Weights of a small GPT-style language model, trained from scratch on English Wikipedia: capped logits.
Each number is 128 + 32 x the weight over its row's rms, rounded and kept within 0 to 255. Layers, rows and columns count from 0. The size above them is the row's rms in percent of the matrix's.

# layer 9 attention output (transposed), 192x192, rms 0.383, rows 134-151, columns 0-191
size [ 84  94  85  94  82  84  86  81  99  97  94 103  79 103  94  91  94  84]
[[136 104 178 171 211 150 142 153 103 154 190 119 139 131  98 194 106  74  98 122 164 129 100 140  82 129 135 123 125 143 116  80 151 155 146 127 128 100 190 112  71 127 161 180 195  95 100  80 161 117 149 215 168 112 100  83 100 100 144 131 108 146 118 173 113 184 163 158 128 118 173 138 150 113 118 108 148 155 101 170 116 128 164 125 135 110 122 146 108 140 112 116 115 147 162 114 133  93 156 132 135 142  46 102  87 134  79 150 113 128 135 138 132 123 154  94 105 121 153 103 116 115 109 126 120 216  79 173 165 159  98 143 171  73  31  92 107 183 119 134 149  87  79 159 142 114  94 111 128 145 199 109 121 146 112 125 197 155 145 100  96 183 147 135 100 132 168 150  84 186 148 121 142 187 127 153 114 108  69 180 115 134 109 142 116 130 132 132 121  84 155 167]
 [ 98 133 159 102 129 101 213 104  55 176 134 158  73 160 136  52 189  87  99 149 153 127 132 127 112 188 175 146 137  91 114 189 202 109 152 113 101 107 103 135 149 132 167  63 126 119  99 108 147 121 129 114  79 171 161  74 133 124 138 109  95 106  84 123 113 134 121 123 119 144 166 173 143  96 143 113 165 127 109 140 114 111 121  96 113 141 116 111  98 139 125 154  91 170  86 111  53 149 108  81 115  99 119 150 143  91 149 162 123  90 116  86 148 175 186 132 100 137  83 102 111 122 107  99 130  65 149 185 129 133 121 126 190 171  79  84 109 165  99  92 116 180 105 108 115 201  84 152 106 141 159 153 123 196 152 102  98  74 143 118 150 107  92 171 127 158 130 121  72 115 112 102 129 139 143 132 113 111 162 200 167 180 155 119 190 123 115 124 165 161 110 140]
 [207 171 109 116 122 157 142 125 117 130 192 109 171 110  96 115 123 118 126 111 170 142 200 117 113 138 108  93 112 101 152 162 168 120 131 167 127 136 147 151  76  84 152 160 222 148  97 174 114 101  96 184 157 114  98 106 139 185 159 137 157 126 153 119 131 174 120  98 131 122  86 174 135 112 134 103 120 128 174 117  77 127 154  89 160 146 198 157  89 118 156 149 145 110 153 188 149 111 113  97  96 137 142 123 130 169  97  88 114 131 134 108 120 154 113 107 133 155 129 128  76 154 133 100 159 178  75  94 162  96 174 113 114 153 150 163 111  67 125 151  96 100 101 173  71 120  98 135 162 141  80 127 134  75 175 131  70 126 233 106 136 167 161 149 166 121 119 110 104 140  99 156 151  60 151 137 210 202 142 126 148 166 106 143 105  90  85  95 151 127 162 135]
 [130 157  96 171 179 107 205 116 129 117 152 120 164 131 176 145  66 161 106 109 124  97 119 128 124  79  60  95 136 110 157 137 182 151 165 102  99  94 100 121 101 157 136 162 174 110 162 157 170 134 129 100 126  99 159 121 141 134 128 160 112 130 147 163  88 130  83  75 176 112 164  82 166 176  86 148 164  67 104 127 135 125  89 157 136 167 150 170 117 116 146 111 199 128 177 112 125 122 138 136  78  86 148 161 124 118  72 162 138 183 164 131 171 159 124 140 157 142  99  74 132  46 118 143 151 165 124  98 141  79  98  63 136 131 177 156 123 167 146  97 114 154  96 159 181 162 127 154 111 110 130 101  71 108 160  70 120 148  76 165 119 197 114 116  58 136 188 139 125 117 131 145 159 163 156 137 128 129  80 132  44 138 105 100 162 152  78 137 122 127 112 143]
 [ 95 167  80  94 116  95 114 134 114  81 165 144 104 149 181  89  70  86  97 137  82 145  99  63  88 120 134  89 154 119 222 144 109 153 149 105 160 135 139  96 156  91 171 154 112 111 128  80 111 101 187  73  87 103 100 137 104 119 108 163 178 125 128 142 169 101 151 112 171 113 119 138 124 148  95 168 156 149 227  85 133 151 147 164  89 139 105  97 118 108 104  59 115  86 143 106  94 116  63 136  43  96 130 167 176 104 180 115 154 118 114 136 149 140 157 118  46 127 126  88 100 105 112 101 188 131  93 133 112 106 133 142  89 117  80 146 115  88 145 119 105 186 116 162 122 104 106  88 132 178  98 122 135  99 117 171 130  79 108 126 182 107 132 133 145 172 124  81 180 130  96 169 116 151 188 139 169 147 117 123 132 149 120 154 109 124 111 129  90 101 131 178]
 [ 89 138 146 131 191 147 114  94 149 130  29 133 133 116  83 133 146 126  77 156 148 159 154 122  66 119 156 142 110 141 165  85  70 155 102 114 172 132 161 102 154 101 103 117 134 115 137 106 141 164  39   0 207 104  71 128 140 124 154 149 124 112 105 122 123 133 161 132 142 173 172 147 107  96 169 141 127  97 143 111 143 155 122 147 129 124 134 115  90  94  78 152 159 159 161 120 155  61 114  81 126  62 152 100 160 102 114 140  68  91 124  73 111  72 115 129 143 135 122 116 103 135  55 101  82  90 115 135 160 180 137 189 136 122 148 110 134 126 127 124 125  98  67 127 133 148 112 135  81 104 106 122 130 119 123 129 141 150 155 103 120 136 113 153 150 105 145 123 154 169 148 134 138 110 147 113 184 105 139 119 105 120 122 130 114 147 188 148 127 116 188 174]
 [ 92  97 100 143  97 132 144 131 135 154  61 137 168 143 114 151 127 161  89 107  44 170 110 168 133 196 123 127 176 156 125 150 105 100 180 119 128 100 186 128 104 177 101 187 194 157 122 150 190 109 195 123  89 122 126  61  77 141 146 142  94 105 104 119 105 172 127 107  50 177 115 113 156 160  91 154 128 113  94 165 134 107 132 138 150 115 117 164 138  61 110 107 174  97 147  96 170 104 126  95 152  87  85 117 132 146 101 120 127  95 155  70  86  82 114  93 100 123 106 109 126  90 181 144 149 132  86 121  91 168 161 110 149 135 131 118 102 164 136 147 102 106  66 130 186  93 131  85  79 105 127  91 115 123 133 129  55 127 158 129  67 158 145 143  87  78 114 160  68 131 135  98 160 119  69 119 128 136 136 163 158 121  77 132 126 153 183 142 123 119  74  94]
 [162  63 123 105 185 161 138 119  81 113  93 191  85 137 171 185  90  87  69 201 138 156  91 133  76 186  86 110  88 139 109 215 112 145 123 157 125 106 182 145 102 106 104 114 153  90 176 130 141 102 148 206 145 107 164 144 141 104 124 116 134 127  95  95 137 167 101 152 116  80 141 135 115 113 205 135 127  78 100 118 145 174 120 139 102 165 128 128 113  86 102 123 144 169 107 131 135 133  71 146 151 129  56 209  81  91 113 119 110  70 103 109 141  68 123 114 134 100 166 146 113 102 180 111 109 119 146 120 139 103 151  79 156 114 151 121 115 169  95 115 111 170 139 166 141 143 223 162 113 142 148 140 161  77 148 141 179 147 117  88 154  93 133 107 111  87 106 108 161 159 150 125 180 152 156 115 123 126  92 131  66 138 123 129 139 157 138 170 101 119 103 108]
 [148 100 150 164 115  71 111 139 110 106  88 133 173 138 163 120 135 101 154  72 124 134 153 114 201 142 144 165  95  78  82 104 149 173 114  66  94  90 136 143 132 141 134 199 137 114  91 173  73 126 128 132  81 123 126 126 125 120  72 178 166 164 124 163 143 155 168 105 104 189 113 145 126 115  89  89 115  85 142 158  99 133 103 168 122 101 144  73 141 179 126 101 115 113 121 167 110 159 136 101  74  61 146 142 102 104 178 109  95 174 126 114 146 117 183 117 147 204 186 136 133 105  86 120 205 122 105 103  95 143 109 167 164 167 176 135 190 139  78 132  98 135 131 108 162 176 108 124 111 131 145 157  55 137 105 112  59 104 124 113 132 141 154  99 124 149 205 119 131 177 141 164 117 143 154 147  49 156 120 146 147 176 120 144 124 105 122 118 103 109  85 192]
 [130 118  97  76  98 151  80  96  78 148 114 152 128  92 147 116  97  52 196  67  84 135 147 154 147  87  80 130 161  78 103 168 166 122 176 110 125 129 143 158 155 201  70 131 132 102 138 121 104 159  91 224 156 129 193 154 139 183 129 110 124 177 124  49 120  42 148 123 115 114  88 164  87 138 104 131 102 173 150 158 123 154 179 127 103 163 119 143 138 137  99 118 187 136 129 145 142  88 147 161 146 151 151  84 138  64  79 105 104 181 175 162 166 152 186 154 147  57 176 131  75 144 125 169 120 129 153 117 115 118 141 158 109 106 175 147 173 111  95 151 137 149 120 152 173 156 110 151 104 141 124 161 129 150  81 115 155 160 158 125 166  89 191 141 108 130 134  91 101  88 148 135  97 119  88 140 111 126 138 134 133 125 120 180 121 143  92 121 132 118 141 146]
 [112 163 147  75 154 162 100  66 147 152 128 175  97 148 158  88 130  54 165  95 122 138 136 163 126 133 101 130 110 125 118 138 155 128 105  99  90 129  61  80 114 135 113 151 119  73 201 171 159 117 129 122 124 127 162  97 126  85 110 113 183  99 152 177 155 127  98 205 178 150 155 161 161 103  89  58  97 168 186 112  61 105 107 180  91 153  90  86 135 138 111 126 141 128 101 128 114 181 147 100 175 126 128 163  87 164  48 161 118 157 105 166 143  99 122 116 102 142 165 103 142 138  94 106 144  88 146 140 160 134  72 145 217  90 119 125 154 110 109 135  69 110 138 151 114 146 149 207 124 101 114 200 124 115 127 124 145 119 135 133 115 133 137 134 100 137 139 186 105  96 181 152  70 135 209 115 161 136 135 135 149 153 132  92 178 127 121  98 115 126 160 100]
 [133 150 144  99 165 182 128 124 116 122 121 182 141  82 103  69 168 110 120 143 139 103 170  86 174 131 140 156 136 112 122  93  83 170 129 137 118 165 126  97 152 168  80 102 132  97 125 166  76 175 107  32 139 176 153  89 143 122  46 126  85 171  86 140 128 108 144 138 138 112 136 160  95 125  78 168  67 177 137  92 111 146 167  99 158 176 114 132 139 114 127 140 148 110 159 125 143 101 151  93 128 178 186 165 110 157 187  95 104  70 143  97 161  87 130 145  89 130 162 152 132 112 124 120  98 137 156 143 146  80 140 235 106 131 114 151  99 192 159 107 119 126  96 148  93 116 124 113 101  82  77 148 188 157 146 138 135 158 117 159 122 100 129 125 135 116 130 121 105 145 186  96 160 111 128 132 164 172 185  64 224 149  95 118 171 130  92 134 147 117 160 110]
 [137 136 158 165 114  93  97 102  74 182 141 206  95 111 171 149 133 130 122 163 113 117  75 108 110 150 139 142 126 116  84 204 146  94 111 172 154 152 164 108 105 140 108 139 123  63 101 127 160  89  92 100 102 140 112 122  98 138 166 100  99 132 156 120  65 135 115 145 121 154 119  83 105 128 149 130 101  81 155 130 125 163  87 103 113  65 129 137 118 170 123 149 127 125 117 142 122  95 132  95  98 157 154  28 115 159  85 145 172 104 136 177 105 120 168 108 146 150 123  81  80 151  93 114 107  89 130 178 170  99 145  93 120 115 164  73 110 139  88  68 168 110  79  90 135 176 153 103  79 139 186 130 140 133 120 107 144 167 145 102  88 178  78 204 113  92  96 145  66 123 114 170 128  73  97 177 185 114 148 128  80 197 131 179 128 178 140 117 153 137 158 125]
 [144 193  61 152 106 109 136 112  95 108 144 108 163 135 107 184 145 125  88 148 138  97 189 156  79 145  95 174 158 110 154 128 188 131 127 156 138 160 178 107 130  92 115 146 113 133 121 165 150 144 112  57 101 111 142 153 148 136  97 155  99 105  29 180 122 123 112 131 153 164 133 113 136 102 118 135 101  97 119  99 130  47 125  42 129 125 145 145 104 156 131 103 172 168  94 144  50 138 150  81 136  99  71 135 161 113 173 116 151  74 200 100 106 122 130 121 162 123 117 110 109 109 102 165 100  91 121 136 128 135 130 134  90 108  97 140 103 132  69 151 160 172 108  65 140 138  84 134 118 151 132 156 106 132 151 125 102 128 110  88 204 156  73 134 122 137 182 103  54  59  95  95 109 138 185 161 173 146 124 152 108 176 141  60 117 131  83 115  99 146 140 113]
 [197 128 100  97 204 151  95 169  96 144 138 141 123 147 142 120 108 218 140 162  84 107  95 103  90 130 114 105 102 123 153  84 144 182 146 100 113 134 143  94 118 125  72 152  99  80  98 129 133 130 188 211 125  91 109 166 128 175 161 123  71 138  83 126 134 173 146 127 156 127 123 121 107  68 103  77 145 117 139 154  78  84 158 145 114 119  98 147 138 115  81 172 180 101 158  82 144 155 135 134  79 107  99  87 130 137 104 126 116  85 190 150 168 200 108 162 137 120  77 144 157  89 147  90 158 133 120 110 166 196 108 141  90 141 128 204 151 127 138 138  87 140 147 104 140  91  69 182 188 145  90  86  91 134 131 142 116 150 155 154 134 147 115  85 149  99 147 164 151 179 165 105 115 141 195  84 107 141  91  88 158 134 123 162  98 121 143 164  90 128 129 135]
 [149  63 123 126 125 142 132 102 155 127 123  99 148 162  91 176  87 134 127 113 136 128 102  91  99 148  69 110 131 109 115 182 112 128 137 100 165 103 103 103 158 142 129  67  83 129 119 106 151 138  90  89 195 147 120 136 110  92 188 145 220 138 180  84 127  98 154 116 118 144 121 187 138  90 147 126 138 118 152 146  55 147  51 121 146 144 118  99 107 146  99 131 103  88 105 156 119 140 157 163 158 117 159 140 156 151  88 123 117 121  99 107  43 120 123 109  94 117 107  67 160 182 159 156 113 101 160 196 120 109 132 112 110 197 121 121  72 133 145 137 135 119 133 180 112 149 137 125 136 116 175 113 131 118 106 138 187 117 107 125  85 146 129  91 197  98 119 206  54 159  65 121 129 114 178 108 189 101 110  69 105  89 131 157 139 177 209 155 154 117 146 126]
 [147 179 101 193 174  93 179  91  78 115  51 187 175 135 116 115 111 116  77 121 130 124 127 184 143 108 160 139 165  96 107 152 130 194  91  22 183 111 113  97  99 147 146 162 136 140  89 157 135 156 135 177 159 105 131 139 156 112 108  87  26  94  79 116 101 128  85  90 139 148 144 143  54 153 104  89  82 121 137 159 105 149 115 133  84 135 140 103 126 157 108 209 147 161 158 148 103 129 187 117 109 121 119 113 120 120  72  85 126 141 182  96 118  86 107 123 104 161 107 130 114  85 149 114 110 122 123  77 118 140 141 156 102 114 123 155 200 111  53 141 121 107 113 198 105 101 131 102 102  98 158 136 100 136 141 110  80 147 138  75 130 120 171 107  97 144 121 123  84 101 110  97 147 116 166 127  88 145 127  90 138 121 150 134  89 145 146 140  91 170 164 131]
 [ 95  75 124  88 137 150 116 197 151 140 179 122 188 114 131 114  99 105 109 177  75  95  89 101 132 131 117 142 151 135 113 160 146 106  88 134 134  81 142 172 137  86 139 123 135 103 104  98 100 194  69  78 183 153  98 164 187 129 148 117 115 115 162 163 207 131 126  92 134 146 101 167 106 144  94 103 130 142 150  92 183 144 149 109 132 136 131  94  82  84 122 146 119 152 114 156 131 162 112 149  98 133 104 115  74 103 149  90 176 124 135 130 171 141 134 116 129 131 118 110 131 114  99 159 141 126  76 138 184 151 146 133 135 170 117 139  94 125 114 167 129  74 126 115  78 114  95 154 143  98 133  94  78 168 157 101 157 137 103 108 157 205 112 163 113 143 113 172 172 169 116 129  73 134  45 194 159 131 133 196  61 143 179 171 148 203 178 130  83  76 176  96]]
# layer 9 attention value, 192x192, rms 0.0711, rows 135-152, columns 0-191
size [ 97  89 102  89  81  91  83  99  99  95 106  90 107  98  92  94  88  98]
[[118 109 155 148 173 135 114 155 152 151 153 150 105 141 159 102  74  98 167 125 147 113 244 169 115  84 157 196 119 140 116  87 165 133  90 161 128 120 113 171  96 152 164 127 140 165  95 106 102 145  86 126 133  65  80 110 151 122 105 126  81 133 166 206 122 126 110 183 135 116 144  72 171 115 151 103 116 109 124  62 141 111 110 132 121 101 115 161 106  77 110  75 117 172 154 131 118  88 165 164 146 120 110 159  73 131 127 168 170 161 136 148 125 100 128  88 115 155 185 118 114 162  54  86 104  90 141 133 134 185 117 135 109  72 125  84 109 145 138 120  98  76 119  79 127 111 155  73 135 108  93 202  96 123  82 127 141 134 112  81 163 142 108 103 172 158 133 138  98 134 153 107  82 151 179 112  99 152 136  98 126 146 100 222 162 116 119 140  56 163 135 152]
 [166 141 145 201 119 125 108 139 162  99 172 104 157  96  72 144 110 128 109  79 109 127 141 137 161 106 124 156 150  75 172 129 118 177 152 135 143 105 101 138 176 134 156 119 177  96 191 158 110 149 152 125 129 126 117 159 153  55 104 117 118 145 140 132 149 167 103 183  74  87  27 155 115 150 150 141 130 165  97 171 139 111 102 128 114 163 139 134 105 100 103 177 105  85 154 150 157 136 189 130 109  71 181 129 160 140 127 162 180 132 139 155 138 123 157 107 117 169 119 167 123 165 121  73  97 160 155  81  93 129  74  93 107 135 107  89  95 138 112 118 145 158 130 127 183 119  88 144 107  95 118  79 172 156 153 240 171 184  92 134 150 142  58  97 121 148 117  63 145 142 142 181 125 137 148 133 128  90  97 138 156 114  67 136 145 125 164 202 128  78 130 136]
 [115  92 104  95  68  37 123 153 183 151 143 129 103 145 101 121 153  92 174 154 117 175 187 117 122 123 118 130 117 142 152  93 210 158 122 131 125 146 139 107 114 107  89 109  91 109  45 122 176 113 158  88 111 102  62 137 170  97 125 127 140 159 106 129 166 183 120 124 157 147 129 144  77 135 143 134 124 189 101 147 113 110 123 126 146 154 126  98 150 117  68 151  88 179 127  69 144 143 139 117 153 137  63  93 104 150 167 131 137 120 164  98 118 108 105  93 163  81 112 143 142  96 103 156 126 152 144 147 122 155 162 139  98 109 126 112 185 130 135 111 168 135 218  77 116  91 124  97 151 127 142  94 100 140  77 134  76 148  96 156 117  93  69 118  94  75 143 125 141 139 117 175 111  64  81 139 146 104 113 107 109  68  95 200 127 166 115 173 190 112 105  45]
 [190  77 125 199 185 135 152 156  67  97  99  87 125 120 127 135 132  94 149 139 161 116 163 141 141 141 112 116  96 113 142  91 158 121 158 141 100 152  89 164  64 163 150 109 126 141 173 169 115 129 137 143 143 130 155 179  99 171 124  99  98 159  83 130 160 164 206 162  95 105 131 110  97 126 100 142 152  93 102 143 154  73 136 143 159 101 119  83 110  80 117 167 126 103 124  59  68 166 107 102 114 150  98 112 122 165 144 102 157 109 111 113 124 155 131  94 110 145 105 129 152 148 151 187  81 135 133  84 124 167 182  24 186 123 168 210  91 137 196 136 101 128 104 201 115 127 134 136 119  95 114  87  96 171 129 117  73 110 169  89 103 123 185 133 113 181 141 115 117 151 185  98 186 129 103 156  92 119 111  97  88  93 148 117 157 138 110  82 132 145 124 103]
 [164 121 162 111  88 121 154 118 116  48 158 164 103 139 122 142 104 123 116 169 138 126  82  74  89 155 104 133 123 112 117 133 122  70 191 158 101 139 127 100 138 160 112 130 187 127 150 101 148 132 180 109  94  93 110 148  84 132 112 147 160 139 141 101  92  50 142  90 114  76 138 108 128 145  64 181  90  94 152 159 105 145 122 145 133 124 144 180 126 117  78 154 152 107 142 175  80 103 129  94  99  70 157 190 163  97 114 123 123 140 170 106 127 210 123 122  90  77 116 147 134 172 169 104  74 129 196 129 139 138 111 102 143 139 109  99 123 102 109  85 188 126 168 146  94  90 183  77 121 200  75  98 140  91 114 117  98  97 125 153 127 172 104 134 205  77 112 104 147 135 110  65 158 119 116 192 140 159 148 112 157 136 138  78 142 109 157 110 138 182 141  67]
 [137 108  81 126  78  98 151  86 127 151 174  93  93 144 115 160  84 125 116 177 139  63 133  28  94 156 133 126 136  87 102 126 135 166 144  98 188 151 144 115 131 146 114  42 126  97 112 138 110 120 134  96 152  77 108 122 140 161 117 122 168 168 100 182  81 170 139  96 152 110 111 166 110 134 150 152  73 115  95 205 107 102 139 111 162  99 155 139 126 209 118  92 117 151 209 137 168 145 114 173 145 109 173 187 147 107 170 102 140 148  90 120 137  95 117  88 107  73 148 142 115 136 135 135 102 142 141 123 117 139 117  95 123  88 117 117 118 107 223 147 111  81 161  98 157  96 184 153 163 129 185 109  98  93  80 114 176  94 119 142  97 183 127 123  99 116 153 132 161  95 103 176 150 128 171  96 129 113 110 173 121  83 126 141 135  97 134 220 144 125 151 139]
 [141 108 168 143 118 117 199 115 147 147 154 127 120 116 100 143 103 100  99 204 177 143  99 157  88  87 165 215 150 138 118 140  98 121  76 122 101 154  96  82 114 160 138 123 130 106 119 191 173 154 148 133 110 106  69 109 159 167  97 176 136  95 112 137 105 136 155  83 125 109 130  80 174 162 164  86 167 134 141  79 121 132  84  77 120 100 162 122  86 157 143 136 133 167 142 137 138 157 157  93 155  89 107  50  70 113 102 143 123  76 142 109 124 170  97 112 144 122 120 159 141 127  88  95 211 145  81 166  96 135 102 134 148 211 141  98 169 118 141 163 120 104 150 170 157 153 127 128 202 129 145 140 121 114  81 101 124 114 109 132 149 188 184 129 146 173 136 150 113 145  88 114 144 133  92 151 133 110 163 204 123  79 117 128  84 147 103 117 190 147 195 181]
 [ 86 174 155 139 141 124  49 166 138 118 110  93 130 146 122  47 119 131 166  96  91 140 136  74 147 127 164 137 195 119 181  92 123 173 146 133 100  82 159 125 127 121  85 119 153 105 108  92 117 129 123 137 115 144 165 167 146 132  68 104  79 109 163 148 127 179  85  59 111 115 167  81 137 120 140 116  89 148  79 145  52  76 162 118 154 163 112  91 133 145 157 162  79 127 155  84 111 158 171 161  81 207 131 127 100 164 122 137 182 114 130  87 102  93 132 161  84 136 141 108 154 149 162 134 143 134 177 174 146 143  58 188  79 121 111  71  95 135 149 114  75 126 137 120 147  99 155 115 155 155 170  79  73 107 180 129 192  86 154 126 118 134 169 151 108 125 174 146 109 127 140 120 115 106 133 148 130 100 103 106 179 150 165 123 154 119 162 148  80 135  96  67]
 [105  85  87 104 143 105  91 110 101 193 117  68 166 148 137 146 112 147 129 112 114 152 105 176 125 119 168  93 112 119 103  88 151 112 114 117  84  91 115 179 180  96 159 205 145 115 119 131 103 124 101 141 112 148 173 126 153 137  42 103 153  56 200  82  80 113  76  54  96 134 229 174 144 110 120 157 154 172 210 133 108  64 156 138 140 124  96 117 183  98  67 110  88 104 136 140  96 170 129  97 127 132  49 145 164 117 162 137 174 100 108 123 108 133 114 145 185 128 121 160 167 181 122  83 141 101 135 129 164 134 103  72 141 138  96 121 114  99 107 204 113 120 185 126 137 138  89 152 128  74 168  90 115  97 102 133 113 174 121 164 143 109  78 110 159 141 101 163 133 126 145 141 138 116 136 107 139 140 113 152 137 101 112 150  87 137 144 135 132 134 131 147]
 [107 145 163 168 121  70 140 144 145 128 116 148 137 102 162 151  85 179 100  82 149 143 127 138  85 103 123 133 142  79 118 103 169 149 103  89 103  82  99 147 105  88  51 119 130 176 108 137 194 156 119 126 126 135 121 123 125  93  88  88 124 140 176 110 111 102  85  48 144 134  89 151  94 132  73  82 151 177 165 123 144 105 177 146 145 100 134 159 172 126 115 109 168  93 104  76  74  92 150 144 150  92 160 166 117 104 176  93 169  87 135  90 103 146 203  93 178 136 143 100 130 121 185 110 182  96 160 125  82 175  98 213 112 114 103 112 108 164  99 138 143  84 101 140 170 102 164  82 135 126 101 179  60 137 163 143 127 155 150  93 156 139 193 158 103 162 181 146 121 152 105  87 109 115 144 105 149 116 139 124 159 149 130 214 141 111 151  91 136 119 115  93]
 [143 130  90  98 161  75  19  91 183 108  95 155 166 133 121  88 145 148 109 128 112  84 125 186 152 204 149 141 135 130 157 110 112 148 114  86  78 103 101 137 170 122 126 126 193 146 121 163 151  68 127  99  95 136  89 138 119 127 169 101 176 147 128 128 126 122 101 146 128  99  81 216 154 122 151 158 117 107 156 167 125 138 146 161  99 143 111 203  87 136 103 110 130  79 149 162 133 144 136  75   0 129 100 130 186 125 131 123 112 121 150 142  97 164 139 136  92 113 138 131 120 190 103 137 153 115 128  88 178  90 164  72 116 125 163 134 121 157 158 152 172 171 105 189 124 130 125 110  77 104 150 145 140 138 148 140  94 150 100 137 107 141 120 167 120 148 130 145 130 107 134  84 177  91 150  52 110 136 175 151 136 198 112 129 131  93 133  84  96 182 107 121]
 [110 130 149  97  99 118 199  81 175 131  74 125  99  85 178 148 152  96 135 136  95 213 136 118 107 126 127 160  71 157 104 109  74 166  98 135  67 140 153 132  87 129 121 150 146 137 114 141  87 145 128 124 140  91 159 135 119  79 118 167 158 117 141 144  19  86 144 172 174 130 112 113 158 128 111 124 122 139 114 177 160 129 118 164  95  87 129  65 114 110 141 133 122 158 140 126 159  93 140  63 141  83  96 165 126 119 136 114 127 148 182 106 179 109 185 119 118 116 133 103 119 110 117 139 128 113 145 155 204 186  87 146 126 135 115 121 178  55 131 139 137  97 164 119 150 189  92 112  84 133 120 136 161 106 110  98  95 179  76 134 171 163  69 117 168 101 129  78  99 200 105 145 217 183 157 130 117 142  88 140 183 108 117 145 133 147  87 127 119 101 127 163]
 [ 80 183 194  71 144 119 142 160 133 118 163 164  88 165 150  74  92  81 169 103 140  43 163 161 134 109 128 133 141 143 164 201 116 105 114  83 113  81 141 160  85 161 130 138 101 127 157 128 143  85 115 104 119  63 120 137 125  92 113 118 151 144 130 105 179 159 137 139  83 104 157 110 118 106  65 108 106 127  60 142 101  88 196  80 122 150 118 124 146  94 126 146 127 169 149 146 109  90 147 104  76 134 101 174 117 147 113 138 138 123 136 135  83 103 168  88 156 112 196 174 146 135  79 117  56 147  98 100 134 107 148 110 145 112 109  83 145 155 126 124 130  79  60 121 139 143 122  96  84 165 174 107 156 161 114 125 163 102 140 176 158 121  43 121 118  31  88 124 153 134 114 138 163 136 135 117 121 136 139 142 105 127 149 209 154 138 111 171 110 191 160 140]
 [ 80 105 152 150 106 112 101  52 191  99 152 163 188 135 113 109 132 147 109  87 116 153 170 153 100 100 149 122 152 132 156 132 109 113 130 122 141 135  69 106 145 131  78 140  87 121 104 129 105 140 113 123 140 163 119 136  71 131  46 136 146 143 158 181 164 142 103 135 128 142 165 126 130 160  95 208  99 165 148 142 157 132 134  95 164 173 137 114  73 131 134 138  66  97 125 109 160 154 108  97  95 105 125 100 127 208 156  87 152 110  47 147 116 119 141 118 144 128 213 125  82 133  96 176 112 222 135 184  80  93  76 162 121 104 163 155 194 141 110  89 146 181  46 152 138 109 134 105 126 102  79 106 202  85 114 143 116 112 142 184 142 151 133 131 133 164 119 120 123 129 106 107 170 108  76 148 112 152 113 127 129 101 105 136 112 148 181  70 107 100 119 114]
 [182 160  25 136 103  93 120 102 109  96 186 107 152 114  90 146 109 118 133 115  90 175 139  67  69 146 112 123 131 140 145 111 129 103 143 110 190 142 159  89  65 115 170 141 153 144  85 128 107 145 159 124 130 108 164  99  85 182 158 147 117 146 139  60 159  57 156 157 129 134 170  71 133 106 110 106 154  61 108 125 200 107 152 170 135 119 120 137  60 142 130 126 176 159 123 134 136 115 100  81 147 120 146 126 153  57 109 188  67 130 135 159 112 108 135 122 152  81 130 152 118 122 121 141 136 146 194  80 114 171 109 154 154 165 129 151 144 133 152 127  95  28 154 145  62 136 149 147 110 157 126 185 157 168 125 161 100 190 113 190 122 104 168 134 138 164 137 128 118 143 123 107 103 115  61 117 153 156 141 140 111 180 131 152  84 157 119 103 165 134 154 125]
 [ 94 122 125  69 140 113  43 149 185  91 178 180 169 123 133 133 154 122 136 143 132  58 139 181  81 130 171 158 107 163 150  63 170 187 121 117  90  87  93 121 117  91  80 137 142 117  62 149 127 121 150 106 118 113 153 175 138  96  76 140 142 101 125  86 174 157 107 178 137 108 139 162 151 134 142 139 107 188 114 114  75 142 189 134 115 112 141 110 189 137  80 189 135 156 150 210 121 146  65 112 159 166 164 160 116 132 144 135 204 104 149 151  96 100 116  93 107 122 137 167  96 123 152 114 116 172 129 112 197 105  59 134  96 116  92  91 166  95  89 143 116 137 121 106 110 142 140 131 135  84  79 160 109  83 148 115 148 167 136 148 150 177  49 134 116 118 158 183 152 129 160 116  82 117 138 141 101 125 113 160 136 103 159 101 125 142 158 110 151  85 136  87]
 [102 100 142 152 124 161 142 138  97 154 127 166  72 122  92 161 171 118 131  98 100 170 155 121 130 118 159  89 211 142  90 163 144  98 115 114 195 176 113 125 138 133 100 172 128 132  42 131 128 124 153 123 146 154 142 135 160 117 143 112 156 113 156  79 122  70 142  62  73  97 112  70 112 114 157 136 137 133 138 176 159  90 135 106 123  83 148 192 100 109 138 153 118 162 144  63 132 136  91 156  89 128 168 180 118 163  76 138 104 139 175 161 109 179 117  70 203 115 127 117  70 111 111 119 129 135 113 116 136 118  89 112 120 116 144 124  88  84 130 142 140 168  70  78 117 146 111  77 150 140 123 110 183 159 149 185  76  57  82 136 177 107 125 110 136 135 109 113 119  96 135  93 130  88 147 166 165 117 113 136 117  32 187  69 160  90 162 118 125 166  94 150]
 [138  63 141 181 145 167 188  79 156 181 104 126 108 154 144 174 151 111 129 191 140  96  91  79  85 137 127 137  93 124  99 172 146 155 107 163 134 102 106 108 108 112 138  65 114 106 147 128 132 150 156 141 135  89 191 161  58 169 171 174  75 108 165 152 123  88 167 126 123 139 222 103 124 118 154 143 183  71 125 110 105 151 112 103 121  61  79 103 149  68 149  99 133 181  96  75  83  98 130  94 153 158 117 151  64  93 166 104  90 156 117 151 161 161 106 104 142 146 102 123  96 100  86 131  72 146 157 157 132 192 101  86  69 116 138  72 173 136  99 131 138 140  78  94 154 133 136  97 147 170 135 166  97 121 123 134 121 149 126 122 179 134 141 116 113 114 132 128  87 182 149 134  92 154 192 129 106 147 108 178 125 131 137 122 149 104 105 191 145  95 117 114]]